{"n_layer": 10, "d_model": 256, "n_head": 4, "n_kv_head": 4, "head_dim": 64, "d_mlp": 768, "vocab_size": 2048, "activation": "gelu", "norm": "layernorm", "norm_place": "pre", "norm_eps": 1e-06, "positions": "learned", "qk_norm": false, "attn_scale": 0.125, "bias": "none", "tie_embeddings": true, "parallel_block": false, "init": "trunc", "init_std_qkv": 0.0385, "init_std_o": 0.0385, "init_std_up": 0.0385, "init_std_down": 0.0222, "optimizer": "ademamix", "lr": 0.00042, "beta1": 0.9, "weight_decay": 0.5, "lr_head": 0.00372, "warmup_steps": 267, "schedule": "wsd", "decay_fraction": 0.715, "decay_shape": "linear", "final_lr_fraction": 0.0, "batch_tokens": 32768, "seq_len": 128, "doc_mask": true, "train_tokens": 279200000, "steps": 8521, "dataset": "wikipedia_en"}
Each number is 128 + 32 x the weight over its row's rms, rounded and kept within 0 to 255. Layers, rows and columns count from 0. Numbers have three digits each. The size before them is the row's rms in percent of the matrix's.

# down: layer 3 MLP down (transposed), 768x256, rms 0.05, rows 75-174, columns 0-63
# up: layer 3 MLP up, 768x256, rms 0.0568, rows 76-175, columns 0-63
down75 099:164167100121104116137151077165090126147143138100168107128164156125156115108126092094141111086142097093124099169173044103146072138151134141154107095137147178156143169140131180128116153170105133
up76 107:158078097105108073138102126052134154171114158131123150155164147178125150101107165149106104110165110116206138167160158158080126128120107162204147124173144114134125052057137128165122105151086159
down76 107:151136062123074070085132107113155141123160103198133097111189140106075096135144123151089098139128148140117152110115182189145143131131150197146111151163129211122125127162146129169134146131188119
up77 100:144053154147153115222113148074105083141104129141070108109124089164101147101143157136131112103093090135107176151110095179097086074145110110141081114101100106113123091174220162141092109195129087
down77 102:099095118144157135141071115127089133077168165087114120126149125065117073181143149064157134164168113087097040097174086118099175108189188120062109146102108127150083114101126079105139118169119080
up78 104:141153127074180134133104067106121144144103084147142156106180175158106119182091148112120084170165118162140129156131110109172094095162121137134152107128107110092114104151175124104122159108160150
down78 102:123212100118100138135101138176122161099157121091134125135107137061104082125150116168096180111121123153100190113173149108102104109163113126134139099185184195135103119118135120145125134120078107
up79 098:149089207139136110127098109136061158190137171154111118117139118121106106081166152128112104117152140101115063121122153071132092135104158087124113113145115146123129085090110157085104141123155099
down79 098:142136150112133148088131144149127109142104139098109081130135102143118083115122094189170171146114168117126133101136138162157113152150105126107128137097158136167092149137155129115095154086077153
up80 103:110067117136117088115104111136148119129114118179085114186096172098082154152130059198175101131139098119110154129054167151151119100144089098122083098122125179178091180094164139074128165140109117
down80 098:107155083116113111121188108086159088102117117099133168096152112152195142149102109138131063111124118068132179132183167065160142168102097149113088134173123121182087136123162112173156150096147091
up81 105:112111103165130093100134112102069103173149190133130156095087075158127109140150143159116151097155113125137154086102136135084158137137103079109107121060171088057144096179181146093166133104162096
down81 107:097105121125120157158123134088164138159165122152085128201048136123125111076098168124149184137136162135156149097123153102192066102168092160149090117192072126091068124094135130068134130146124149
up82 105:149157129108082165184100197127112171083110185056106117116119137140130157094046148143117109092142183094134153148099153134089161109088105111180144103062140107098112158126111148125103081101057134
down82 103:137158121107180250116126119158067145128092068110173103122082127169139108145073126157194192118155166175172146176141092124155076174128094200070067107117136201156129165110171162155094082138090120
up83 098:158153134116113157108144176072105115184113113073101135174151136175177103181131169139140053142115154080110106104160117101151082105120088124083069122133138132114127091094168158133111137145110157
down83 098:148099167136129094094123124117097141124132121157137119107107093138093073141150130109180152169091113169140185182148103096092092150093136095115155111126144135121098077171191106122136139131107097
up84 097:118057179152184090137144087150112123153121152136098097133114105145185094115107144221122148123135094131077133071116128161122206140132114158101160149119173081112115160161197204096109141108081130
down84 084:126158115102111129113098163140151147096116119114176116159148121080154149151129101150134103166156080170117182138141138138160133144092136109119110109141114134151122104118121139117090107113112141
up85 098:177138168130214123176126139137159184156089100107104164144127131125154086109064152105101055129144115143111121141084116103097068136099107134119109108146105105128160088128181131096088064131133119
down85 103:128059060138096092120127128218096128164170133127152090101111108164098150165137134113151150160147110163160129123134145165130136157136081150148166111134146105107169113083154090134171077126185119
up86 097:103125085133077110103085182108140125100101167112076184147100051120147187068181108083097113115097148163064141102159187155119079154140135098199132145152124126110137119137163146125134123113106121
down86 093:153118140108129104110092115081096107090139150150156129066054165099131114204126114158133125137154158109077117107141043133060182138180165131160127119133080080121102147098133124091140128135073133
up87 093:177092121078168122117119105112094139036118178085107158129163132124135092093152065110148070133087095162131138138152108130149100089144119191138068167098107169157161155127148109103123164168169083
down87 097:144099162139154128101147134128151116162158105116147044109096099082126126131151163183111124104134128210123135114136083136113161145112138076147164092207137114060129211128114162077108112169057116
up88 099:103099164102155130111146177108125169149133136066070112046119093125159140156149071147090167148133091108156161130086135114145119155127118067114119105104112139169162126144138140092148146118119056
down88 103:088186138112155098161111138137166130153145073154211145146125106175167113155097126108117119118148185087142063065130166080122131103151100123115160112121133093126122124132113108130138138062075110
up89 095:107105160058107064150146119148048141059075165071103104101133099103174125119110129094135091095122115132080136116103170144125089142058128111131128156118188128139122093077117153084135103148150130
down89 107:137096089117121146108197086173134140124057138160101113127106149108148109162101166166164113097091143153144107197112095109113128178180068168092202107101099108165152131083164115129064119096101163
up90 097:119127173141152088188137101190105149132131095113087120100122087151138124042147098129118162067123104179111165090110158112104068152094098176158090109130170196113151156152138159186115112096121153
down90 108:146159150171130156111134149098069127111100091129194125125133099122098094127137160110156126143134108147133065139121069141098116182137177142093109108082112063102183128156142117090146087131092123
up91 102:056106136097122123196081120098080169125115098135138152155086123141105108141141085111190151090168119159139153112075164145091123154121085139176131057134173139094159115055175128128100116142084054
down91 099:094157161207155098127133142143185159078177127104133118149122155128138130101055173150148153126110160136154131180146097092112131117182121030068102155131125136118156147137131127113111185137106174
up92 102:172097184119132108144068182169075090113107128080146090123138094112129100101144139113139093051165134101162165192111163150178141102109094145089094144117138121167185164207122126117141159184092080
down92 090:105129077115119129130145135126107143107106173101064132132144049088162168116103066063156158171157117125196131096155147109102115193099126133146120164134106152166084170126166170130097153123152101
up93 095:151157134133081117151162120114119136107144138136074159133153120144121087137150074181153127127108142105121092097155107121096121142090098133182093143133109086116150117123171165093058127148136062
down93 097:187136167150158113121141162122175120128154191100117090105176136137109114119117131114114136126072125133103107157163147120103137149120104167141142139116121150159064146119170085123127148117143178
up94 097:146132106115152073143135080117108120142085090154132126123108158069100133146150134142108085054127112165122089122080079087130147055169093130117183152141166138122158150107134142062152124141130191
down94 096:097163132117134183153172113121124113109167139109144176084138096139115088131189134093172147162135097163201115120207141096112181144124122142126116089121116133079107126102097139076122133126129104
up95 098:070187112159101108167087092050124130155144119135091106146127081183168129148139182154190129102154185158150099074123210106101206098159119100114117133114142082123113122108158136130068166090171096
down95 096:116109100139159115139153154132140118126170097142144124133128092183187113112119120095126092123117156145105125083118158113140089145134141091105182160059095080121121150119115087115184114137081127
up96 109:121137114140089122163098080176151129092102142081152122138187110088121142135114154105142120075152106162150122128177128117138083116172089157079102154100122140103113207106180172109094173163094132
down96 100:128154175142071112172154131131108120088116085112217166180136136124139164130153122147112131139141130141192168128149141090158113099146096171104123108082106085204133181102148159158086079117132132
up97 097:168153188097097154137116095103121164135151149102141137130109093130159161093150139131184123131141110150147129084094181161077115147096109116154113114069167102093065104145144132130135123150093144
down97 090:117157145129105127140137148165107126105133110066147015096115118148156198171080124119113111118119116154130161074155146085174122087148108157110139125184134161138091136132138062102163119097175077
up98 088:121200151096201057131098123065096181165138121098125129164158096164146094155068154188115093117123136120125153172164096105121113068053115144122147128129096150106096145130122117135093125130168143
down98 091:133125156147088131149128116084176129078151084127115160143146178136124175150133113104140116144094110114154086152147148147113132186113132112166177128127150118119134098127161102085101149163079148
up99 106:179115145092155120197114157090137181121111141108146127182154090153141126123153114138185118148152101119176138149120124103072133097147056141084117065085180168108122146181144208169136130226060143
down99 104:145177088132091133181183185147115132085138120120158093129096100195142111159151165162139135201081117100075135178144163108159152129127080111106105065096114122106152162092119121082141140150133154
up100 104:121170117164130125141133172143112126138173149126056203086147159114134117138049161146167122085110159137094140149113135160137148138119128140107128098115187130116058096144120151141096200122068125
down100 101:123118112117059062102107068074105117093148132085117078146112086050114141153131120124124157165173132101116079091150153130108155166190159116135134139144090139067126123085146173127125140104116136
up101 090:139151192109144108145154142089117145101116146112109143153133108113083135163149127156151101102173071153149130102168225140136175134140113096100157133060124083138135092134105138130116158135175067
down101 086:088071152130137141102114136158105132119099085102134072183074089217165075091101105140109121130149159137140133107093091060148118089115087155171158122152124090176186160188151119115165097105176144
up102 102:119129143110132077077083154104127144098159115169180168100167132143157120147131153104147155101158092114158134169146095061128153081090148090163087122141127192154101218137122117059112112096159140
down102 101:099137142129145112081070184080169107092149164150150123104121109132142190124095116097120165186111085150151112154103133124137178132184134073110156148120127129140138109114137147124046072163156134
up103 100:157187112055133124136081159123111157135107193120163227130132108085115075169099101183204063113149102137163077126112156095142136143102111141202089166132135135120136120115125131095113198117100080
down103 105:154137125124087151142101152094155106119147154123117084113051138108118182156177103087099109126113128175109145149160163109112117160063121171076177084146138151117103138134093085157128095071135089
up104 105:165109175175144070042096117170127151115142180102131128111162137131067082137131177158123150129126139133087099159126133143118118162104130144127099154110133093109100133110144183176110190118163133
down104 105:198106129131139163135074146172149167128159134109221104133076152079104042150155135108077098088127129112126127103138116112082102069180115078148144093075104098117129120097122096098144122116111086
up105 108:168166147114078129146131126167103117119143086129124130094157161177125151096148175143170147028199063098150181122139172162150160062179083143114127104091125120124150107126115081179144192106105095
down105 107:174142153158130129123060092139145114098154068145158137145137134186178120113131107111122186155130222116024148136112141106086120090189099088153200168126130194111092106130173103148115111152176129
up106 094:133081127129121174134173095134123165150132098155126101163133203121106089089075131139154123152093070159144067143116129060110137102136138076175119147117145141100126126080133163121096156179075107
down106 096:136132114111129128110101195135124122143176162084123147093092079129142147145114134060150170132117147172143186104163167162138109106132158132140111065121138095107111076132092145162200093133193159
up107 102:088053123085141100146097124148171100147167129110123190095201149130116148114162049124128138059139109112105141132097146117093130105195124120124122147132139175146176119142098154076080151126153121
down107 097:138099123159180145113068168123108121144121146207156086059140238105090070128118131099184103141120150120142150103164148095194144133074157151160150117133136095131120135134132168102116072101183128
up108 099:072112134104174150135108098126123137158159158152097154067106153145125075116163119088094158130156136128141181165108088140132174135147132160165117078108131114131128139169201129126089148092085161
down108 097:139164087129145168124155112096148117164101121091066151134106125097205103164135099129145094127135106170102095093110115143163072156110099113089141115166143134202148142077076094130123123116133107
up109 102:127151160125125115110130133105137154095126137133122157114140165093150113172147143181160107104125105093114113119148148102143212115116097140135156120116161134141096101119079147083138199121098126
down109 097:161106150108133158105122114138211131164154096145147171109105106111136117114177089145115122097138121129109119101163084143102097152102096138118079143193106154156124084171030151138134139119118112
up110 094:122073169119118106140096170091122121150182177120130124179123199116149093080127129143107131113096165147095180084129164112096132110141114137086112123116127168127099135125166138106076136153112064
down110 091:115129081121165063125170076119119129077154114113159116137138111147120149161124154115138162097110180103095166140145115135154145142181119108134163143138205081153067087125102148128122170144174159
up111 090:155164111113177153178104112119183141121159180130104132152150126133160120101119156097109134128112184131136130057136094080104168080146152092152042124115139130130131104190126164099105118140162143
down111 092:113158147114118134164132152193114119124156127118189089096115188133170130118166143144124104160055135110113072093117158158112089164155144086103177139120190104164109143153125110141184151133096072
up112 087:168142097156128155154105067142127107187094153145099146122113170152112113096186185135118096121196093112100171083098123074132145119125135147153149136125188115110107162127076124088077127101151119
down112 090:125155126091108140174110140042183140140160095100078118131152202081125139179127137077119141131135112087153122144094213168126100102099160129094106128204110131164103177145131148132163132095131141
up113 104:178167157096105130077112127130103124135102165087200104130138133151083137194127187156125115112158097108128122153092102137115149061087111133077172169110187149123101106089166185154076134155116106
down113 107:129125119092089134119166152095086128133195077136095127140098148145149108093106111114140138159153125129155171137078108109151104106138063119114032130133170121117086141142120103212114124105151119
up114 102:175100151199131100100076107089126125099119134097098193145165193158094136139149119124158136090138139147156170124144123097130113112188127103147099114111117152112132165151120125105116107122166087
down114 107:129163134085127102140086122198097173117108108162165110098148133119043125081150109097118056189106143180100121179134098085098112127104148188097092117071149102154082123132117165167082093104158114
up115 105:121109165142128105109082100094160164132117161118108115137163159154140090142153209159113121121130142133197060157173109161123145160151117099136189122135103088108069116129146128131107105084142171
down115 112:142124141130141140076136127185149156113171063120112146131143054103166088043164142144103141087168153149117143175157120159160092047129065155141134149190180141166143140122144115078176120104150124
up116 103:134116143111159119110127146103158147176136179123126121130153112123110110090128130161163121120164114099193118164136135114137109143125113124125119144059057158126152156120134174127066129123061085
down116 103:066117129171117109109169162098079110129093149180105096178157105124128115123122192150067110143108131118125111110126107106135130144117133106063140111092113113134146135157122081094111152088063174
up117 101:162135193152082158146123144147175137104082176143088089117176102150121159094105119147093146101142141145102192131143185086128199182091084163120109213080146131121161187115148112110105155106112081
down117 109:128139182116155110144155091131129115137045077118142182108098138111151130124072124173118157151161153135167144189148079129180132069093113190114070149126175115125115084091086160117142135075188166
up118 099:110137162131176126196111109121086132102070107154067105151186079196173062099099115068113138099133108131146121131092130106110128163104120154107154158103121140083072150137131204095124157170111083
down118 101:121100124158119145175107076135053158146108128109177116180142105146126157224109155124172122141072162152187116198154087133152137102103106134174123125080063144192154109140146095134168111169145090
up119 108:088095148136144119137140126166113138154147127113119199099151130144102116144095135129104139081163085116194113137135148155140143081119105151162155152169116148141130087073138153125072126136014081
down119 111:132128145114140136171100177101133110159137195111156124166133078099158157127124085138066136128136113065050144070140157191151165072147132115116147126103070138131141112144077004051148065100101089
up120 097:154092171079144134139139125109104155075137162140118083140175087115137159156144148153147063146168103163088177108022143127088191124166095181163157106102203166172089156119118165116147147139136103
down120 099:178115132125118098120127084110117129078121150164085122141129112126091148147108143150116114133134117191167172134100136130143173108114110138110104112148148130167070170114166111108176164163119133
up121 099:172143167137130062126108059103088169144145135110062177150197127172160136120102089192110141170092144166150104115147147158124108205131097114111124055110122149138144086109074163149088124100078113
down121 099:109150055156151200126096154153107130148113116126106134177129116076111178135119132110141093145106107145094164122090150133117185204152114128096134080116102142117158140127105107163142105191095125
up122 106:182129112120133075119090156171099145154171150054098101122160111115178132096112156156171057110124102083102208153075144104116089098138142090149168156088106100138085121150160147127120168106121143
down122 094:066157111123165078141106121109085118122115112110145141138110104088135105180129209196154160141117118122129110154152098142135169117167090120157132126070110112198122104117124186110071115102125121
up123 101:114146127131099144094146090102150118112117103150082204124190204150130101200072072159124091153148139134124124110119095122164121111114093113144138149141172099118109113149071132125132142204138151
down123 101:116113061092178106122156094169072112181125170090131096114072107110157157062101118132163131107161146192112138211160149087170118145120087132137145155136131164151107093135119142067104134169092080
up124 096:130067099166148140127156136131135149070107184155110151133148107133147130105097096115169158115107114209136150199073161134132166095139118080156095120094102132141157205113149110069121116055119161
down124 099:124115089187138123146125183129140133082102086140130120139169127162154114162144169098118109084100099120112099115168108122057167090107185104136190059100146159114108141188153127135119126148149115
up125 096:142119193115186085117164140111133185166131135035189123133104107152160119170071124155164085127126174163099095069157116132143134119126090106103165114170140159061142142136099133149079147150081119
down125 096:120127143136163077143129087098124122121169153104143144125178158158113106143142084154194117102132142168118128093123174119123109146113115200095084130134098144158132104155105094119120125148147091
up126 102:148113152147115142123143143142069119125174175118055139114132070116156156106122142145142122111122149133179169087145190148057177157067110101105123140117183148117153141124099170109116125125111148
down126 103:082167070089170176208120166075133121123078095172077117142091113126157155115081134112116127169160167059096091133072129141139111117170135154150132154133088126147107139135121134086159080112072101
up127 093:121142173230090115119152139082137127116081179100119129141108133192100123082151117095189146145173091158155151123126180061105121125080116100111110138127106121098149087094162153148092179174113115
down127 096:075157101112110139188131132160081117136104114071108146151057098101126116158065110149172127169137078138103086145140112171112144112225080065154076140168147135146195128121146185123177080129107110
up128 122:108114200145140140134138093148109147125117139133141131076161131125158127102135136160104162079163083103175184131127198077141162155098086095124136115130149194222116150152157146096039151115109099
down128 091:128150132123110133130135134114114104089102138113119115116178122134139144159135116151121168130144117109109137128127142145132127149127191108122139137145078132232138134141171123143071126121134151
up129 101:207112132170112148067097166116115142111123187025164122089076051168099127114193148115138121088167066148139145133137176158111127132087109112177195159111147107102121140083134174075142128129132118
down129 099:131119154154142118171182092181060136096069096183160178127123167104129103126092126138112131121105136132095089087120119069110100131131106110117116133125133210091156110147144092120095132112135143
up130 102:131143144158197076146137124135179151173091113195093094075163106160175104152097151167087097118124131112145138074067137105123090127079110142167176097114127178079110152129101144091196104154092144
down130 101:108151174137140188099151120081141126083148154119178105126162155111161177112113104055126125068130132145118069125177131183091188134126193115136153135130111086098064166125102104140094157084163069
up131 093:135095149176154135144136115128140129143079134115128110145127140109087114215145126147082113146115142084108121112161144134155162207190105123100128047127120154134115106115146222141119148070123078
down131 093:109131118067110122162131160155136114106176135194224153079133147111127123102181119168133100136087194126148140110140090184139093090111100207150117121106131063187143153138146162165104113116141110
up132 095:124119137130166090182140156117193104079093130119127169069174122093135103144138143034095115120154111161131122104107144083102181138152118208131171166108157153139113174142149144139023130143069119
down132 091:157147123094085060152073113097128079131091104141159162131124154081147186146060145100071066162156196010122154196106066133127146112101139113172134087152090099165109084088146132155120142112124075
up133 100:132093126132098133145153101140155113195082169197082165148150057131157117120219146124144085167093120113103097163162129108186125100134119140108060130065115079085109114107182121138127167106145169
down133 099:115128102136123131166053103139115134117106118189108125076172167114157139113079097168105133164154124219084101153190088108111153085139166125152115076128093115192160145097148083114110134124083149
up134 093:101151162129167172141100135156121144145053147060131154156144134131090046152153158123118158133128119155112116079136163093125168133127135137089095092118210099111177127136140172167133158196138095
down134 089:120119166113068093091181106163133140126081171105141120099163149133120139107137051128140096133137102106126125097171107129097068175116156107136130115161095216097112087093151146113073138097129066
up135 099:107120213106087123124064099143066127088061088097099155071154152130113170127071115119188127112116108139143135177097200142142145143101107145105084208098100116089140112102149175089075179174134126
down135 093:125110136145152207125141131121150110131104138165082113147107153133134129122195129104147112087145050120117126126210135122153088096128124104130148108122146109189111180123177122133200097139113112
up136 098:198163157104129155183085082093180128085109122061137119160132129134147138118079121176175127051149141135162170127126126132108135135206122093101072152099185125107137131195119137217159151122112152
down136 105:138103094121128143157093141151143128104122120112117073079127114120067159112171086147107110218190096141190139113122132106116130181129065163150116113032142152111133090105121129133111100119148110
up137 104:088085166166164115241092121113119129144157157118140183144132092159105061134127131150196117123121164090117144165080137158083132084130119175158157068123147178142136138125115116095078136109130148
down137 108:146103128155141075160157139190152131164163173142130144154147065098133146133118150121127105142112096134147096110102080127106156180142110113084087111147176102115145142082124121113079142144138128
up138 102:131082161086099098124148088131149123080125159121128113133148095126102130081078146148143040169100111104093157192096108125131196107115116092152087111127101134138122170151121168127099186180087122
down138 092:114087144107139087120139105128131130113127124120115125110081148141080147101167143143139116134140135117153121079117116149136077158154137181182167189124096095195147144140134132120150093112169103
up139 107:102112131147128135133169122128142103145105156084110149113082147137128083203180070155136132150103127128126166157095136148112144120083137194148150126109139108082123151180101128074142185102129165
down139 106:100145151111092145149119101089124148137078150096101106184106170155054159148116111210140121151139122136148170131137107102140135080101099179116121136086111131145125105090137148046121098088153029
up140 103:130126118066152053152093095127089138125148099092101124096140162138143091121150168173120187142101157102088203107087072057174175117124082160155106157065153179132138174159150131110117112131113048
down140 103:124149140131132057100151107148125115149148132107208119155155154130118127134103121128105193127133136165092125175156094055154113099022102130168149135151147169147207171116131181070177126086077144
up141 100:155095139096119120110106146162130139168088136112147191129102163129152129190195115147121071110103165095146106109113132138142167097138117128127158105123100127090090157142118150129158140125147110
down141 095:158123101147142132076073122132118137125197140096150105123047136139123178118130135125173166138094113088136099103183146142076125092142166094122122148125130130116132162126113122055161125115169136
up142 087:133118151102163106123080116075098108081133208184099138180143078138101116075102100135161096095134124187202161118152137118077115178125105134148102124095140163054107100176137119085094156176111136
down142 095:129103142191102141141135119183171125172097045068136132117105166112128109169121146144086216129183104108135081163110111117187093125232153067151165208168122091162112103150161144126139103126140121
up143 108:104089120140167115113120053164119110069113125139170109171137113149111073114086131170157124112139130137166139130090209096144194170084125191144148155143142138082148051136121181069046112109160124
down143 103:167135069139099089141098129170072152108099131146110133109158150074109213146144109110111121122180100155107141075072049089108183089150150093170126107144147103148153102164121091187150191082119127
up144 095:144111186128160122230123077098137106121117122136114184114082114170149136122158156093073055127130085158134133125131169125124167143179142132119149168113167139159177151102151166104106139179122102
down144 094:146150138081127114114125153103150127128194120160108091162121154144165075064161159151119142119094143155108123134092136104126160168136140126132096091075100145053168098113114142114117089169058143
up145 101:124107083114148095056098142130165163105107141157101170173135179119058074144083161146159134130170163164177153117088112138138089167163134103083182183136107105138072130120096173113111121126163101
down145 098:078166119100093135171078117118138129120123150109149111156052126158049133149116129106112132166093153071146148105128168154096129125125160140122183135140137124119168127144121130123098107151180124
up146 097:154088122125184126198093122162167131152107149160100141134160131194116052130071087152092159051144132121128084103118156120090155037210087135168103092144094174123114155142144151133113091119129020
down146 098:121110149172098101100078166173141102105126153109125173118108168139102120186164173145116131090115166129144167135072033133154150126153109093114104153118096087092187071089133169178123172096159178
up147 095:188069136093158121146103124149177145157074139141128142158128145132101096131066173098142113062124106223134110202137091159143125109145116161084169131142094105116187183136142185184129092125065152
down147 098:109104083132152152131101169101068137094121154163119163128154132161147152120148159095131177079116160074087130095162171158095156145180109120166125066164131115108112151122138115198158141114089147
up148 099:118129143117164144142038151124143147108137129134107159130125170084123098153144172108136040131076163141151070146156097150181146131117121129173115116152126145086133073142194153151113161153108119
down148 102:111112177149106149082115088161103131156150178147140135123107109095109149135114102119127090147104100174095123127131141134084078123199094133104143180105169115148122170079150031113176139140060108
up149 096:111079131107093139127150141078130116134131202103164118114119084112135113175093172155093127108166078096143115160107168110101128108147115138067161140152148136093094114119160148126136147097141141
down149 100:121175141149122150148106141161118128132051142105109213122154103144138115092110100120121145142035131138123060143158116174139154162212131139094070091068112121131090187158094107152092085114154151
up150 101:180163121096144140195095138121143136130056136127093143120152096131104104131168101161150141110175109119123156119102141119054077129028102145113141091084104179095146154093085063163148108096154053
down150 100:136056172164134077125153186178137152104146135120116112139060136160147126130165145080191138130131128134112084122148108136162163102173144060138125126132170109150101139165133147168112150122141086
up151 103:135179106118074107181168181093123099175112101095138091143140089133106077141106100158111056048129088117170119088127134098144111082168117082115124150084165206150124081149164160090124107125174148
down151 103:167154162135197107161132079157120116133117096160158073148128175134133112116160169204135126127167153097038115088079058112177109085137123146223080161129154099138149120174166140143124135119105089
up152 095:184077139084153130129099144102101107130082221070176130096130156198102125108085135108112133121182094118080181129106130127092146115112147122091117128184123083128125127183134111137116143141118089
down152 095:149119129120116142153087077159138147104137121139093137075137106058110090123090103162127085125055112139073140166140121183102095149187152193113143143110140124162124123124128146142157051115176229
up153 096:100141133108106087139100147134099132120105157123071140130090160119128114111180133143188139106155108145168182137126151146154122118209119119135134100030100134136117112105133142107101155195145115
down153 096:121136062150097138130111150116117121097106168128134118140134168109124151141049089115113130157162076162138120154150109141137123080126172111234117139099077146112115102164101102157130099042181113
up154 105:114141130109117096120134140115121152134138169032066124092143121119147091146123116176227162068090139152129176131108177132129077145115115161061123068080099192121167083151185142057117178138120072
down154 111:135175110101137074127192127168161127102082106159107136120129128090144118124105127139156122166140163125076120168128101109117137146130109122114132083125104099110108193076145167154174144061097159
up155 099:118148161146129127134077158132072152188137119130132148095203153089148087150087175137073096099172158091116140107153124121089142156091127114155122139122064155096094103159095198105137107091101123
down155 097:135147134111135126154165131074123099155174119137120021114043129194123109103097146128126173096122125134156118098147116148183184081099099089145102158078149159107122184110162040169153128166110207
up156 093:142050130133173187193085176139143156163122123143124147171107143178192059157144158167126098154163094172144136130118107120134148065114090142184155099136091160139147142138090173170075165168123105
down156 098:088103109130103132175053124144150125108168178135121086141155103071132094153148109158146063132122137090035111102189166173084140112147138129142158088096178101140159087126144106107153133107129163
up157 104:157134154132160142097192092103088168133144111118133159087172102128090134108139166147096096125125114079110103095165078147105122121150047190101128181062119158124105116075127158141156129093150088
down157 104:144091154149176119129146122112136142176088115113148141115102138158163022159141115112125152162096127164094116169163136093127128139124077137140122099124188157129071153102032110103146157149222114
up158 095:158125165085237081152095113108131144089122108149130165181146163089126128154096110208149081142146106132142157133125140089102104142181112113109078176142187163115103096179090120110120086130126093
down158 095:113109150124160119147135126133166140141105129109104071121107166073141108105187123098099150135121122154130152128107130148098132121188133111123123179096110129149110114110109095165159175139133128
up159 092:140111107144078155156132122153141093111087157157065127156151137152080099152097069084101125154162144113118117099104117142105170138135091141157153144175153160132140041140143108088106197065134092
down159 095:091121162137080152112142149085100128137109135109131087169112143125096125079112116154168183176122221130131091135102127157134153194144156098134189110167155143157110149103054149103156153112129158
up160 101:147101135115156135144127145068115145105123139148106175161188099130154106123165054129158145128127109123094104145080147128100111116172120079175168121097134117068095094119121123108096154069109077
down160 104:094177086200171176158179145107123114096086136140121125119073148198135135124143148129151170079103186126111126094178140156132158133183094178123138154139098089112116129147110141183156125094088103
up161 095:133129145099162124197135183079121140077100115074134185080146183145173110079089147108105087108124163127147123110169163166129092082108067152088099104096114134119145100124101149168198135166102143
down161 092:164125166157144139111101115160145156100098122112157112108137068136071096184150148191145140161042204121102146105122093185118146129055144166115081077141137136138144166144193130126153080108105113
up162 093:099083157167145137148095098137168179140138139144080165066096157126167080116116145132215153093158079153170179113141155133170103137101133083101155098144144154126087174147132113147057164092190082
down162 097:195149147163135160076092100095147153136078088106193139173168149103151105177147171141139222121138121151158099108163160139085071117107210124051119105107078148115126090150123156147183084138099185
up163 097:164097149152112069149058123101059123131108065102158116131138171172116157139182080068210092119158185182107138133111141090092095146148116125051127089067130170128114158150112156162161169170162127
down163 098:112184143110131120123152082152146129183160118107087135115118150092125114124154102139132192146123074114179115086209130113128134169104115099135154146148135201169100099125078156154107184163162172
up164 101:103112141159109098149130143140048120139055168143094168150115151121120144146207109052129089113120100173134134163127176127123205187160096134113148098109090064129137103180132150168148159120164149
down164 104:111211115126138147094138114111136135103169108152151114154056124068087060169085103188127163132101088140165168195120075091152081182083106169110135124177131095128109117135115118150091139177109122
up165 092:118144116139167149092074159099131142181122126197117170109145191140081108070134100133158088116154056121086101125161136142110141101139127135178131129169136108146128079122111145090108092135085143
down165 097:129184171174096161116151145106176119131161135163121100122074173086175103103113200119168151084134156106140090073122097208177083094115159118126158157139125109119117139133117109123077117113096185
up166 101:083053140099139092182173103086118120102115153117086107103067151129106105119104146139076126112141131155146135113118167154124087183168104120218171087090138168084118113125141134093141108131197120
down166 101:149187137207120141107146154142168127106130149100137185184188107130118155162095077182077127135132073124140106102105117104148127170074149110109124138156091097143073112139145120172126224128081170
up167 091:096094175110112142075089116093054159173091127145133135103181120085144142116123163125189165086119142161174122110145120115086132120115142151143183108143152163112120156122132123100123126111136068
down167 090:129156116131126095126139089109128101120153113060158151112138133138114124148097061107111117115113127131149097150108131148122078128089166110071122178110076144136125118098161049176196159147161155
up168 096:086104123112120146101129134152077127079084117086150132117160090187110108126150112153093090124110104110108142159111118152115123123136117059075101112099122197131158106154126163137113094143063145
down168 096:186058094148105137031106151139121114168157115118112115159110146100111164112128137089148153173135122147155100091115101124183061054139165119148194079119144109116136127124148117137048084096156185
up169 099:139112113138150131158133130143117132187155177124098125090137098147156090092143167180112164109110088107088179085115087148102231147132095124150127176098143143105188134160098135126157144091144160
down169 099:143148102172131133108124162154093094114134170136135114148095124132135127168155072147120114123088108124156153115099114180104063132165154154120137155174095170101084119126179145195081121206100175
up170 107:146114148067185126073176138116138143097136171067102135151150130147126066131061130145145136103056111151135137120126144163129124137105113071115098127075097133149182080091205107104081117174120160
down170 111:090160130124090152123177067170166118154162138113099137127099099138141156087138183094099109071156191142092126117184102144139069139176072135143081140132164171121068140124139131126136137067136139
up171 094:098086147155103103111110124105145162080103131142136140167151073105157105148148127176155124128152143109179072143165097129168113115104137184080154109128138136081141130106180186123075134115112075
down171 091:140127140115116134132068163138069124175089043198162182118132172127092106134076126113114104134122131137139183112142164110146133145149170117137090176207136153145130145220126191134151060097091136
up172 100:100115153097152147128095081105118147083121136210085163113148123063031082115111134188148094149158131208129114128190123148060124126152126131140088105128169083093157133141111133115132147095086149
down172 093:086102119175145150114160158134088126126117121075131114130152175109106089128132139137151083176147120186067102111118165067097140147153109128146111136161115138149130179128156073109096126128119171
up173 101:107160141138179080125148071147068139133167119120012155129169144200109079149132128142119099135122158135199133117070130114135109122166121147184129153105122136080105146074127098152125108145116122
down173 105:064180161111170113141136145151125131125146148074098108161117137102166105123087204118152118147164184144152090143112101114142134085148109073094113102119145207170089135102166112137135140077139122
up174 104:113062112095131159164128117085131150152144157081139111080211106140117080081115139189109165142165167137108152117107099141152118099116128131107134124114177082139103168129179130171113164073103145
down174 099:113039145112138172139116140161057153140125111094083140150123148107124200171117178111123149148161065129142082129151115162127169190153155185176091097101084124142177099133072139117090061132111136
up175 098:147101130150104075165117164160154140061091166138105162144104071253116131115132113138151093135101095143097160161129116104049073089148070142130148188133144109122127153110165132086127119093139028